From a checkpoint of a small transformer trained on Wikipedia.
Size: width 256, 4 heads of 64, MLP 704 SwiGLU, vocabulary 30233, 26M parameters.
Training: 430M tokens, 3365 steps.
Each number is 128 + 32 x the weight over its row's rms, rounded and kept within 0 to 255. Layers, rows and columns count from 0. Numbers have three digits each. The size before them is the row's rms in percent of the matrix's.

# gate: layer 2 MLP gate, 704x256, rms 0.0347, rows 469-503, columns 128-255
# up: layer 2 MLP up, 704x256, rms 0.034, rows 469-503, columns 128-255
# down: layer 2 MLP down (transposed), 704x256, rms 0.0332, rows 469-503, columns 128-255
gate469 099:152155135144172105138119078135066141079120101080099082118142176113096085171094129140161119123135131102157090117115068119094154097132191056119139120191151086161170129156150107091082109144103149164160173113176123134152130127148099146078093141109115139142121124057157143076205135180172102112113130089110136097111117162097179157109161122125164060158125155131120144101147109124152115089156
up469 101:135191179163151121174116138146146132106131144108149086136193101121155078226123136163127120167133119138111145138135090129100118091100178149147132130130160112148112123135073103108136097126095137109139105166110141101095113092169124082093161099161097075144133062154123120119230172156159121129121131133168066157147111115130169152166091106145199085170140141145116175143158169130158067046151
down469 107:161102104100134124099138117077108154103131070115097160128087157141082103054098135097168162103116129086156108132096144150122141146129087097129119102150115130119176132119200137133106132128123122163136140149163116151173133166064118173130099131094185195104112195098105140103064103130111112113141114113098196100102157152112105132053173132084096117107095132125116101116092090130111186216120
gate470 106:070135177154120167204119112113117175061059162126150101147116131154130128135143181141035115081136120142173091097130130106105134188076086113153077095073146129139177145155120151173130170121173155132113151124126181182158144088121152101126134116106184115140139162084093151151170112130064134174128049190127101105118147098099196097175106182100086111186160118133121096198090123185159102129138
up470 110:168106153112078160101133080146173079177164116122103143084131127156096122097120122099116184116183168151123138179122137102140117104116130107194138145160146104109083170101066175156121114154112135146105113118118173107160111161155129068108088166154124113083123128128164148128129151104103140141134159151154079198146112114120111115220191120125182129120094150142103128098148111131123139136136
down470 121:179146157136101174138150094168170110180113122159067148093142109158111126105117124099117200114196152157134101144146121103112105112136115086165098113136158117095106183119087187141134136160142159141115124114138179106156103153154123072108100144128170093102152139143164146147110132117074137136130111140134079171149096113114143092210185149135171123131082149127113127101129123158131148146159
gate471 100:131153146125116081105107167059085142188141130148130121144128138120114112150094146107168125124126070062135089082113113127158136106147120158148132163058117146112112132112151103083156106119175111123135130109136098182143116119142135181106170145123103126150153170130102093200156147148179129109122174131156125146116141109171115174128104081107105101148144116075078115129075154110143149055148
up471 110:109099139067076104172155142111132077130136110155157094122118216122161135102102118123122098052153105121176037148144141100153130144080094105116150073165151110196118162156068162210162129177124087128091072158118162161147164061167123085129098129116144151081103106149122133146187124106082112135111136131158138145074120221110133178141141105108166114127166122098141120170051133098119108116145
down471 109:121115142098092109103097150034116109181169147119159094169115125138096100167097147141169122105121108088162043082123113128169170116136095137109155139091125121160178142138115125099159130157120080119112157172120075170144148101124138161097176125110116132149114146112079093154195140135158145118111193136166153142110160140162115161118115059090124122138173116107085122142055127096126127053173
gate472 059:133138145141112087170183114095131165107128122137161108190124121133070150153137194095096144178104095113168118105159119086151131128049125087166097118147123070150124171105109164112140170047140112123101117125161186161103157069243125169082134067078115115205161155097099101125152122143154137148138184140139156178103139135059133132095120151161122144130110161153076104151127107180160148077144
up472 058:147129120135099106181120175148157114148105141132107119089106101192080135143113220161126114146148097122142142110119173111105128153159137126094158099090179139114171136130109119118077047112117134139123115143164113096130159060111122088151065102056102167095149088180118098182186127172131110158068113131105159115167146086149078120151146131135173125197150127071099077071057135085107158109127
down472 059:108121119104124134208134090145140122174117107090139078083095102151020120114130164122105130151121086102127137143129156119073127133102104144106175101120169125098141183124087118117068131110129107142134112131120106111125156060124110133133114086119077178145161137110090078132198126123130115154061154126123172124118141113117079142121182100122169115164106144104085071104109102072085194122153
gate473 100:159166147150138144122124165125127184061126167228167151116128115151177118159128166097108089168115119141127154149097122142108113045119100150113096153120099112174125126178125137146160082144154104118126102150167102130116136106186135073147117137162164124138129162141111075221150137117157150138132130129129123042120152174050073096168119120137107138144153130174135171133109091114210141081104
up473 087:182143127135194124079063138141149148090130125157131149053142133107134132131131164100126113120096143128108143143113072142085117160158171170059111104132156125160090162118129164094121116163131065114155127113128104166089162125164119151117162117188156124132117166160106083228114144130135156097126188073057113074108169208053109132154145110116131150122149154178140189103138109131176188126131
down473 099:158099112116157122080093106151183081181129090095106117089115128086094128152087138167148167070160118112134146115106097131115099240141203167130164093160172170100098135103138128082074189157088122121135159094120128166131096157101097247112166107161146119096116116151105155112098128139086143079134142105083115168111135104149158159067159100112115128093133131100116121105162128138067146126143
gate474 096:130165042097157118099078105191118103098125117102135134101135152117145129141103122120116201131092102150135180103184125121097136133140157187144151209126099117192071139177136121086089096147047184139174130122150124183147114142109098129119135045103136161162135143085145183061140116091162146138150172117121080109131108162108144148146170102122084127099101186110173178145108137160165152163168
up474 101:112060129142118128141118136131120093150117090112104162089129082176095128145101135121101121122125150080135129133087131148105183145091085092086129080111149141116123167061134156125097132178134133120124114162140174138124198108147125178173147189109073149092076110199130083084141136143126117117122084155097138069117161122114104105103103136159152189169205130106082094102154135138075128082120
down474 098:171184118130143111131125112131126191106128175163172085165122154093176115120171112111182128118116136149112118120186124104181087118151170163163133165144097115108135102198138083118181119070143125123107131153138114110122070146112136060069144087121168059179176132116095153149114106115132149135131178099176138177140098140134162152163154131114125064053040103125150164147095136118189125169140
gate475 068:123159146197119125176147108064155121149090110161140110150067153146091126078138167155092056100060138120100077102090083109151157143105100105228134128118192153173100098102096084071117129086132060077116156107158179134162090128136138140181163157151129121122170101170156087098130139148180104079134106151138091110097153154188089105140142172066155067160145130073063152164130134118148133107146
up475 068:097124135154142130111087130119065093134148119167109142101144071098138166111132168129152185103176119140131178087120131097120112128114133125129142080095095109102121098142099139146166120093085101086097144134118075107099139105134120116084146109042103103145212133116144169128131080179092195115144145123118126158103056111134091182138119113189083186124143123160156122130112140116113128195121
down475 069:102125151155152149154126134116114104126130122142123160131115097156152158095125151145130154083158110122067181097077078087114141154129142096154175109120065050145152109123099144132191118118123111064127128131132130129129153149137136105048128135091124148200249105147120115097102056113092134122161111148120113178106101144114082146158133157114096134175157116105107219096092165138166140153093
gate476 103:131090148146115144179160133094122161145111101144165098139130099081110141133091210102159147133146175143131143094125128135122114130116104154134134149053080081130084161117076153113152123159104129076095134128147154143088151101122094142097181152115132095156139128126141111159149127092128121124175190169106069099152132074126115142167105175096120166158075147097112116130110121129133103008034
up476 102:103165145139111105099120150136174125172129136097133128133085125200163133104131108129132136066163105177144119133131125111147108136138157107173087104180185136131155124106140104167138147122123115170142139163103113135170118125127148110166177043149123122132107116172106137090096093097141111144110072132127211158047194168153160122120132113063170085169153134103093134106104152107096162167147
down476 105:098110152163114080125139132121144148159128100119155102127118132171170102123118153119167134066144148162154120100128155102116110144152137133179074136191168098154113141135119157193130148121098144135103120158132098166126137109111134094151208076166153089150119130188119124143090107063142110124141124152125147116073193161150172121169121151088190118143090102118088106106083157089117172116112
gate477 062:115120110164145126135129169117167114128126150124101168188155114103122149080125135124115145121171156117178079129159116108141114136119109147114118074156147143144101170125125149167092148116149074104072102082121118154143100111097110143127095161106131136142160119143136119173175178157092079128133099056124113042150082060214167149123182123112121150088140171111142102101112099160118096156108
up477 065:143126134159150153107103069160135134110109085096136146173150194113136126109148160171154183126127162174148089129146153057086158095085105149117087113125078161073139208175130132151127165072122125098106131093156171121118101098144110113156118085092143122140092163126164164125131061160061157116111083147139111126175202066085090105108154117130164105090118083111169119131099073157084148152087
down477 063:116101154081153141133160113159162072132101090161161151145140159085197187102123127145170171167140148134142113111164109127134121128116158101146087111194054161125143112150165120131055192151120122117122133135141124127114129097104018158163113139158118107149072138145141128184127084132046090109127141088134113135113107098167116126134175087110103140088162187113152136098084138154067103169166
gate478 066:126126124157136100150128110172151132111102090107131099079152146191126101103093134187157141127106185131101111127127180118101080074120087110130088111104169171135152137135133149146088155082131055135076139132087118166140148133161138129082125108088129123111116160139111140111143146136125109144118131126127072087163142086133178091121121176156103212138203117123111102145131157080094070169162
up478 062:170117152133084113099153113107140156094119104103111104094143142171132153161176122203146104107134137152130158062118146120107100135151119070140101153177134187129156119107136125166107150144120110126083112114055161148148169119124149135054087183095134138135143127116120152107103109160116102121122189130142123122203175139126088118118115128148155184115152155108087175115146113091125120133212
down478 056:147161163108082142037161148133110133141113141151143106133124139102143190198150094113101125112146124179165142078125141118114158199172164083178189156183109151103113139089127118146107136137078106160134106149136159089115166115114143134157094176134151124171173123120190173149120114108087167136132222169106153130124152153100085126145088089160124120116147176161096155123110135128176154087131
gate479 093:107129144124107131130080134143156125125103153138219133124105065120124120123152095160136125205126043083091140131124060113146112138047064134158135117056112121137156105131147145119176167117110191117119129143104059126110132110169125146115156121090181077100096190138046159132173182134066060141161126134119133068186111092143109177169097151145132097135149095123101112099094147152159114067106
up479 094:064106169108155134152109181116084147078168179107084088127063150166142115133164102155084129082171139141142128154116149152140132116100160172149134181072127162123139129165144115089139038129134146138120111127130114138194086209107098168097129130115141157085142144082158164145149092116175255170140132139145137153140180080166189145073151145158114159120124092098137158143165110128114140134118
down479 096:028121190126161119158117190116085141066141199124104113149064106163149149122172075162084093103152114143131133131097132135177157132116124161132120179045140149107113092177126140079114037121127129119114083070131110140153061163125101156073107144117105152076120142109123156137182112106163212180159146140143166131127136086157169157091147126151154152098165076096124154077166100156121135132138
gate480 113:054168121155124142124117096115097131094105144119113143153139119150143093111167121173132161142106148107106113138154125117096133178076054121095054107150117023203061155151067168163149141135162116085030153112142135148180136135113099134127064145145144148084179074089111162116111149110128087118126132134186133155117133120133150104170191142120123170102095121219141123104135092153130154173119
up480 106:103159091155131089123109085154109096082111134153050149143097156139142091109128103091185208186066129138110124135169082101115163136128106141075065107147123076187085124116114136121149107137129136077115155085119113163110123108099132167125091118113102149141170099108167165108052160107135100135148133122123140142123118145145131077107209121127131148120123132184148127021184139127128153200087
down480 119:183090110137129103150144113170159115114130148173090123112105130140138149108073136085154147169127114146159150147129062126166179106169165133098160125118155188097154123109164091121170106144080142112181159070128121090054075105122128144116134096096116147183131149131193148127057144123138168132154118120052134134111121132107093096062129117177163100168142172079125137064168120086104166156067
gate481 093:073113168151100147175157109031115132073106119168135090157105148137135126127131112085099199157151113133132123117052133093087149134117160204137078073103139121093113120150103118122132095118109106113134156146142119160184108061118127086104186149127148145059170167131116101208186106155145105066078098153117171140170082137081171122135104139165147100125125097152104088131106112107107155092118
up481 091:134138159179101157098125114163109143149170199130123116068121138111112151103098150086161048099189089089108125149149115143198141188085061107151162117129073136165176179148189120137132075163136158138112118138131118085112140195171154134115131140111124186155129099126141144136106141180086083138115148116159065140149098127152101099161171141124093117132142073106139126123094074125108126149120
down481 093:073128174183093136154113142140117113123167198157110130117133123139111143110115125126152091123191114101124125127097121135173146147097053147161117067112057132155150152162165132109136052150152146126087143145137106094143126137176181101118138148105150166125161079168158149139145107157067104126105148172118105153165085148127091067190147132130089097135168060076126118100106096118092145125139
gate482 050:090096154097065153124141156081153185076139100161104076149164115132105096164076128147121081145134172126103094118146130173100099095164112112139076151121180055180108128086107173103138151131119112121113127104115125089128103143179134130194138200142108135069171107218094073154100128135150110089134166116156196138074164107138124134126102137092123157103130133169085090129135177083123132098207
up482 051:111117116126152165144164183148159094185135096190114079145112086141126112123139082114160092137102189134108142065111106037119086097106102156121113135091159057145123112144092200143178096189131168166110113141115173112137140091165158132152135120159129110139143115173190136166179152150115059034183167175104112094114104082047146139107132098084115137120107157085100146177137080096131160115122
down482 048:156172109086153149142135183140125130124159115130115065139113117179107152122118076078112156186068122166146212138180151102132128098128135123128129162126121084124135098158083146119176159125139173123136115127193103116131154083168136129133166098141127161130136133166207129180204190171153074080161207132130159080088110093052146104044156109113144096119131206072132184231115166102154131088117
gate483 083:119120142116132178079158134133122145157092165116165089134102168145192129126155168122113160101151135076087125089078108114131151173099151158131079137154112083135163092141137133134187165119133140123164105131059114164100094174126157124110046140198119114169123150101139104165074051132121126098102137182076128190183075096153116122135144092134157129132109124106089100122170120112159143106125
up483 078:130117183200165157149181164152175143116104160102145112142111159092170000187151152128096133126149114102177088098140137167142171120196118130124112161148130116084150093183104111099207141076164198132117118127171121097114146097118121183114124141098121129127131094117151174184128113069142111132108113116063131160133134113112123171117144162087092124149158139088096078133106113114119089108120
down483 084:129134117098173130085113138144133144139082141124171072142110136172189138176100143136132170113138125109116133102131114118085128189075142185120123146140076109173126099123145148125162148145144161121197097061112100182157102212134169080159112111195146101158128162089158146148074089097111120106115138201113162188175070126131099130139120087122116150167137094110083091104154166087130150093126
gate484 102:063165078159121128143092116110076151088132140100143099169144127170232110097128143118078078163117121117156116116129113148116121090143064196141147111096165113140139122084097086140138096153133109150149140127153165149149105129170132132093140134111109177147157087133127132173168117125058125079127109135072105085161137053216147159173119126180112095126154152107121114097096102060148153131192
up484 098:115129172142123165132150106123181124122111120126111138107085088084101122114136096165147146078150127118128105160119156113143130196126161099103116152115116124126120167176162158168172129108116137071093098170110076043128161160094155129140125143173188126114108112099104098119140132125148085152168159159159135164093100131056120134085126144102109183152126066110124101192124168162072096123078
down484 107:040164117163114182148103095103108173061131151099142096155114078146183131101168122168065092121113128155157064140148145102135106131144089172099137108100139091143124147120132101175153070145137107105081151104122110095151110135162174102081122131135170189153123058133094125211168130114067101099163107143080129123114082070177126159129119115126071130118159107106128104141104113089097078100143
gate485 080:125149182118122164145097166145106145153134116115163082173186121112105103149106082192134098129111112138134163178081141051098133140125065081142179152142119151125124140156162163142060132103168107110133097083122175183143102118127101161162112171165063111166169163107173108100086183176150203175123127117120182179133138125081136112128097070132082137147148123138074113096134109090125148125157
up485 080:105130155123117210130115139163107101184184132090172093105145130125116102091151032183126136174164133152110151127115135108081137125103138157171185130142120102193131103087093181150096192142143127125150119119110147217134098106107088150145121141192114157152169107154127114103104098129106126130153084096156095157109091138112210153144135082119103140124100164140152164101137077088114112181181
down485 078:141133093151138069137102103097170139054132126138070143115102182141168159104104167109163127105118115045112116084126087133138158123087174128094101114097081123101138077104116084118155090153116159122130148157179079090138133157164179117109208126128131146104145145121090118177163131134159060138106205152131107077085111146143098131102108102078125126123157118146136149150139126160099132141116
gate486 085:134086139125153177073151113161151129128084115102172153158133111098126093092177116080152109115159131105168152149121103076095092121090109104098100127081105083096130194076123141120154138129114178069139144129125152083176182121088133136109166104174133159092080115152184167144194086076118144147135118150101096154137146111150173083088053102069141087170114155123098130128128064150127076076203
up486 078:171137163121161104092090097132057112100110110114174129134160136090092096158136129056145098128153155155147154113105124065131090104110098104076129099053124119195133183091164123127166157118099159067157113130113133153119167148072074171114102152145130151149144106137120132067108141116179114149103092077109097153191200167128130045101093101063158114168094116134077126059123094106115124106196
down486 082:151132125153136122172100112103137107107146138134118055096132171108152159138114179104175143130118119159120123105119150095134118096138111107168136116139072185109133109146160081113102144150124130123115151131158171165089057149133095131138050162068107091131159145042084115054085187209113158080119142094120139136104135158102092139152184128133144177024093077168148114149140171112132158145099
gate487 139:118105117169138171082157120138142127116152170157128143152123089087136184112157208177202104214084124111111111188143116085126123119129091163154130105081099107119205142120139111080145210078142078169132157119165167154120135123131114099098127147137175080152152108143137094157149115151146098159160106120213151136153091071129129132144125105151122135103067116083113123136070089143117073133135
up487 131:116116160156137119143155188101157185093130148165103055055213130077086168148153115172166066119118140103168123170140118143085145180139104089139047080190144157097169204163186155131118127126130091094099204144129138106124101114131128149128112076112164110123117094104117162112098178113084161136094144146082155102052150110136109119090101102129141104190134099134140118122076123129150122190087
down487 125:146095083141104107056111079114135165098072140156154103098120139121165142158156141145197103099057150184116119158160141036110118112134088110121140107126123130084143170091148119117116137111114091186089123083190112126138076127095124122113081151144152092108088172158099069117129111095204102163150135118145196138061112137100071169191100135118082058134187138122059140156072102123067122196159
gate488 100:062137161203148132114133109060111147120079106092206117118162063126083219116170138214148079097099114096132099109137126188152144130138094102166086048142114096141175130130138097127090147141139108144149160107142170105118113115181074090087156099060155113121147100147115150120112139173113111151107105160155170155092141137135077111163124104129140160160182098152092072159143173105154141093144
up488 103:128156137060113082160123147153134154176181193145111142132174191166144109132095104126086166154143156115127107130159109100064145165095154122119146162121163134160128075137114131103124148147174145103129138116130215154075083178106122148112091135149097120175119192050104128064127182054162118170143131108145052139124095124095159152092091124098109096153095108101117107101100165212114109134132
down488 105:093170120061112094129121152141128131148154181183143146141123190132134115142099119110084148126131170131096125138141070117072160165110141153120165140099169133161122090132104141094125179146166143139121153132149165166072090198133125139086099135142119119163121148117082135081151176098137124149155137124167076140115096147076155145097096151126093127142082123108120097098091159204100075070107
gate489 094:133140145158141124107124082099157141157084098108090118123111120149143094205183089143077085144123197143163101088121127114106142094119111116145086122086112108167135126087059131184160126147179141115085163146135146110124110163146154113125146178142110102065183109066104118162114146100094123132157121116098086079142144103089154083189110142045069183131158105095098070182178128167116155103126
up489 092:106136136101104133084150118129097146120122127132112085124093107125097097137169129132161123073148120113138096120107091136118108114104129124133090165110116067172101000065125114177136143078132132132103136147115111106116065145108126125142103129158138119110139119121189188150095137095134135158112106125095103152099107110127177063151145095107133113164076139153158104211143069159137113176188
down489 094:124161135087124136094148092168128136097142116142116076126127120091092121097134135167175131101114123094132104128133066155095137123120149153146120174101122069152107013095152153143097150106114132094084117150113068134121093166119159114131129099142163128103123136101193181142066121105152159161116080108107105187093130140094168116198136100146140125204094171124156113191133086126117132194164
gate490 086:081098168123147108115086171094121175124092093139126163160156134116149132110174147117071085089139118134153094091101166099118125080083063086141151111113146098121110168125066141149143128165136120080062167122173115154168099103133167124140103179151141171058176139105055139129150111140187096157122127217132081096102163076157132096134175150105128118094126084136108065108154093062144115126136
up490 082:158127106174113157113166116108159148134116138137128086112156121137087149129115114124223158117162197165141135142130169143138150146151183140161105154145128107075167051127123172128090124080164178122123075162138099141080105168123121097168174131136122113112055127135132080150132127122112102126144109117144146099156102183118108092147062162156141154123082114151081192146108122138132099165103
down490 084:142090119150120115111123098104163145127104116126134106152166112133120129120144102097182145101143162147175085090130208113089118117145187125203088165167124083108129063139098181151100100081170147132065110144167106147129159135087161093134135144103149150084082136122074100130151096131141081172138109147132131069144118166163138092126055172118094119104086105153055161142117117152142098184148
gate491 104:126125168096129116153116182119115151064113124104099182167107159094138087180144131155149117106098157046160131122130070141168124130155162162145164179117107108140117109149106072162144151130097116075106115101140121089111118095141157092134124071105157128088188091104114193096202109105129100149109154069154103176086121123124169159185126102157142143159140124113202139153148076075186148118153
up491 105:172184107088152095103110102154104121129169160095075189132184157084091098133099161125159181129105132136129162159133074109083128141208186115136117174143081133130124182148157081137104156144069098116166125082129099157135114194084162131126110133112117148145116098101160158115125155119146087138096133055156068154106155170136100128128178106096116133037082187146163192099144089087155161164124
down491 111:121140099120138146136125077164126100203173143160150051086161103141090165095113154130084125147151105181056139113121144115082128121157111109115065101156127129139140160130173146090096120178122127174177143127136118180138118202112101170114116195131135158165071156074138071138057154155117140085143112167112157095155152188143098114087151153077117125076111162138085143085110168175106127126108
gate492 126:107198109127154052161163126132058096072149137160145114180136159080185124084094188095098101153189188116194086125131104106106157082130113221141127109183102108173174061132088153138082178116097139092095111103128113132117104116140111132132107181140117135121057133108155137065151152100154101159139129139181147181092222144162149072142111157036134190145057199167071118125130103149108119143138
up492 142:147144081128180065113112136156085084100139153135132157139118152067168130098096178120132115162158151157125086138175115139058160118170164161074172099206113128147129100114145143060114178073067112077150134072135091126112142122115127164113094123176055182109077136098143136068124156144107135135131119112111124163137176183152159114109160156082140134132072215177113169110156140108083150160170
down492 133:190113146125133180088066146108181144200106108098114160054136111161071138149132112147168150110088065131060168136138130156113098142135151051115143161070164138063104179145156101110184099128151102169186149206127120123155144149101179131137106111117141102109172135118109132170103127154099166100131147113081112082160073108089126187110176093186113088091195057091164151159137138120156170131151
gate493 081:132114085156095171155150123112152096185162109167114143122069137106178188106124119082075097030182173131134130114133151197141151143127121168093141139130157156078142171167109132154149120119155124184132137116114103134162157121154143069141143142111153139121169108144101129170150105127132142152140167152124146139087136110115203099100143153114174150111143115099139064155091143127133110082084
up493 077:133114109135143102143114097064161094179199129095098143175142155141164223082082105117077160099179082139089128121163099192120153119185108144181183131158094188088146164183117112145132162123151070145127113108119086135176132139110119090167109143081124119153148099133146162069098092182101154127125176103185148158100095144094120107111163140138194153117146133121140139182136090147137168191137
down493 076:140155187134131106119097129081124122158153130100135107160150136157185163101090094092066150129201070122077108115137083131106129140161105141206155123162109150117146152143140113106168177130141091121154094153149123151173160137086113144152115185104136111143154106122145141082071109177102131157152134113157151181126115149094121121132109134128135146144076124151127166165176086135120187170137
gate494 118:159156139108142095134172115123145139100144147158171126147193084148173157170205115126148112166139088122076160123038115109110103147050124129173052119111109143132117130201108129130120131107155082167116059192109116148099073094100099065125172117198186100104148173168136082093118159135166114074171122119155101146091121129115111089136113109111143135143070116096134113051129170189155126137130
up494 130:203171081087163103098109090169128099082162099118068193082121122103114135127137081154109138142096132161094164135101077121090080149116164095089109105151147153169108140135166133110111152155102109163203136135099131152096135161091093159138137128123131183160139135113184117129053156136172122081138158070105119107148084191103134144114199103120133104120121180170140173102152119128120150172114
down494 121:128104125123101143131075137148122117147152088075034134079051135111074110093094134152104152098131142127169113133127109137149144129178154130079182121186157107133160130105155129115158140161111173091164175093128125135126172178135119199133104171087114175172109058104119162170130102129118112157090154137089144121148149142121134150125181140103118126089198171157110148226135090058092129138132
gate495 100:090097141157059142153173173118160104171132115106191125162118134163107149118169154135196159128138099118186137091133150074163117128115050120118141092105120155059125134146157132119110127141149148111090135143104099085061094105180134128130143110110144108118163137137132153174144095138161062082134174153104112116159151025165101161118144106158116117101147140057118091108097103058084106082149
up495 094:117132146112119140124126145113164087162145094098133129167143133139128134143124125102152141110097110110198167150140115106163117079166108127128147110126130147128135115131140174105112169112159202123153142118090136137093156115155093107151116087112100118112139086121167156147151128108140103058125177159101222106151198111164127213099129118147149133125170143076134128138110104066074152122211
down495 095:183141138083181115110065091106135103125151101092053081120149131097145134144076138087048132123101112105130177204177070153089149130167180119139145123158135116170130151114120158138124197108115133165178115107079152186151172151117070101142104114113102147131138092103148136098125157085106142100089141105123180098122206187154143159106131138101175131158116152139147154152130153123118178180156
gate496 103:178165161089096175084121130152124121138167122156140114143145128133191102170145187135133174078101105102123170122147100076135152130132126111106138106102123092153084072108136162123108098102102158127176128141097077124165150108150107186160076124178118161145073157127171144140116097129119123136134138106140135112129118133052148127148097182110085161075114124116107182105166045196062165124124
up496 098:124106120187136117140153139118119143117140144124155116038185144122070146106132079119093126133151098130151099187128097147098152161137126094169055106181105193107168112152127088138121151138154111043110165103079164131117157117063138159145169096117097155133109082125160118143022164155159180107102153122065176203110109126181161132085156072122130106119162133146162127117195151084120135155186
down496 098:115132099098092089150141148137131132106106119123099151193138137127137154163114118125148126120107145167131136065111159158149120092093142172081137144131140074133138189128135095119146104124161140213126123133143082100135102141173157061142139123103129099122150120125056150069232132090150107157140151153146083069119150122145094125150096147130141120184119095135095079138024201127160097111067
gate497 122:133084174106114088100129179146185153107127145154176090115104115089163119116124147156084184164141152081141166155085146088123067185073127162136086143156072172090138140152088157120143170186069107140144092148092126114093069109119129126117146138115195112152113187149078144117116076124085145180116137106133150127067124088129127094144107074135095120127050121118075103124156133097187126156120
up497 129:062126122146104128183112149064148156171072153135160125162121115168138130122110141075150084101142091122161087099113131152111130106156058146162142145089162091107127135114110132177144108110185134147068094122133134133122125150168133067126117151159130088127136134140122112164192146137177090068138133189174117132145133096117141141186096152110163179146155107114140117143082160157088107028122
down497 128:107100198142132096099118195134190164119078154157179106120096116114183095126133127118078166147156151079196150110113172103109110191103106162135112153168080187096117144132073168122162159145092101120144112122114147113100049105131150097104153116111181077136108188158087127138130084140066140154133122121147151117088109075129115117144101091151104111142066113132068094121158131097171111126120
gate498 111:127117121111131123124139124178104104118166123145139146161122126100127082096169128182083132167159090155134156145142188140146151119141126178190180163164143131110145059096100153089106114103087132141174085068114106167091155098098134117162156137164099157154155118137130137091119180107162185152101140175188160111141141175165095151142089147178056146076123108121175171177166133155093079103198
up498 111:135116166095118125132129097110160105099075098121164065129122105117161159114150139117184136177120196118150085155113032104093116092095166112169121101088120093157165114142114131130153167146093106072087117100099182062091115159186088078090109205089091089121049171122139111098139125130139140144182117119171126158126138121110106113131133170126127157146087144196129093121139161174185142154159
down498 105:094177093163118119128116155148092131161165175151120190152117125131109102142112137134096135090124098150069135074102253182204124146173102174107104139161155161119108113123130097101097074093175159192191147147125092177124136078092158157145171066131157152165185098154099160136123107124122119136068117160111130112149113108158122145095073098147099119112129094078150157153107119106112102065136
gate499 057:122113117128091071070130128117130123106067148107139105135072094112111111075129068139155142106153130133127141070150125106120151115088167110141146120111078150067084170125130138095095126149171137128119125107129153128165100114134133104054186152114145102159172139122105140172141145164162155110120154112108133085071143124098085147149162137119117168118127169057098134180099203130145091104086
up499 061:093088125125136188108172106124189093145118120144132152159112247155142153108066113137144145142162145192120164175111117174163168131149149074125165129166158168125121101112146129106069141142132153136101147101156111116134118113106133123098146142138157098107173135199129109137107195169135133162087162116140071176202134163193120104157179061150151128142075188179055102126120117132098156133106
down499 055:134142120162229150144108156153107123073134077146147091111138142151190183177099090105115163161109140203166095178156117170141103101185119154160167092153145134156126145106157123148121110108090103122151100147112172137109126156152116124188055160164137114106120118128078099110108133108122097105149099127153111135128094090168194110111106133126151123107119111185132122070176080101136102054190
gate500 117:122165104142146184123169074155102126122153081148088152104153106104126155103106164070177207146097148130108127149119075107083144143159137155142134188098072107153092148137122128135068098160096112156110143089195118143127121164154118087147155140106152150185171113108166057094191122136177073057136205126142124112161094205153152106177203128187158121139121184095192136105170114141107119108064
up500 114:130155137116096112119108096141082105111139097160091128112098069120089150101152105111163139112182143131165117105131097128142122144202114118146153125124141089151111115155126120098096147152086058127092141128173103084083101169155134055129117153112113114183128141085131097126109140178129149054160141153147143145160137109212093121187195138137106114095114127172169079173108131135170166131132
down500 117:088111112161185163137141125147143151166129175078156122137176131134175160161145136119125136124113100113074163171112129088108164154125155119135146162121114142142136160131156094177117112111110159173172111193149131164162162136123088157145172138175181136105162111121186131094203125104165074144147177122103169112113088172076128140129065098141147070162134114067142152036181145179087106114093
gate501 118:097150120192083106169150150098114160111125153132131132075092144138170153081063067106182142152162130127198115117169166111129087219112138180144107171068144136103160089117120100154167101136112104094089081092170149157170101142180105108118134128116146136131194163184101116186119111149153092103151150110121152132143096102147135138111129112133142133198122136127135137108068161150102146095129
up501 118:128088141097115156099089143167144101156064126164187081132143116146090114188153154151108132128124112110101105127077098147090143110166087058108142137143085043124096169087106191130133130136157146125101129171084136074107148165095135162136087158121130153118085116122171091111147140147090174148134085201143070166065178086090174118154106108114096118084077050168125129176177116155135103154124
down501 126:106117128142090150131102168128114146132073133195199085075115084155118162114133110135149154164164125106164094091128146094119151178155097120113146196123106043121108090059125157154171101106148148102056138180120112136155146151159116126117097149099129163117116150161135068193131126165113140143160114169127130161067120080132133155098093090107107079175073057134118134151119142203109102138134
gate502 098:138113146159160148134107117125135167141084101104144125168122085136132069174126104110118115151140113128183134113111101111154157148088138078148070132091100098095134141158153160161150094107188122195061106146178135134133154131086108132146073176128141080147096153183135136110140138068103126113175163147159103071125175165077112135129056101048161172128102054083095115145164163158172084080106
up502 094:125091100197158087129069142184172115187131111195126120104113131084184142141137144135175131125123135094131126124149079154180105130173113180133117118179096135178185096113187126080093155108141154156155145145067113123090152129147077134123190119158144138130120102091109087101085123096052119107173089152107153090094110155160110183136112094155104124142124170100127122099090137089108109150128
down502 095:154122091193125052116096112174164138133130087185126142124091170124192157173138103071190122120147145100131099103139086166161098100172148192112115129170094141170171082140194145120122131127169101183099074114090147140108137076153066095132158135146185114086140123119121092124108115085103124134132117190141131117127130112158142181117157081178089155148155186120090138121096165099146103075160
gate503 064:112108136152068133104133128086136116131091171149162107179126133130088114167109142131170125125127143120169109155073048164151130124054113153171069122135093112125198156182178156137199126161160180121084136143136122153155145096123144166112109213105145087105109154138090116122161168138120124115209171085136096098119127132125111115116129162115152147169119099119081103154077116131196149125186
up503 062:134071097077098159106126104132140155154139107196205132095126149158119119174091134159127148121133063145124094129093091171126142086108071139141117084198126143148085162154152153155129130124137163155080166134125184120136134131175159094112150074096133138099106098062078087069147103167079137085142127091099187145121128145175099101093125108187145152156171147153118139132077121121131127087127
down503 062:157090128122137134114154154114185121159171115192204162140126137113161156128164105154170128192153092132137110132092112178101131121148074124114163081181105164140127171141167150157108132124142099173110167108166112119112131195159110102134127095077142143118108110058116103104117113173049203122132136114135192157114094157129129154110144095102140153156181182130068123140081158110163145080119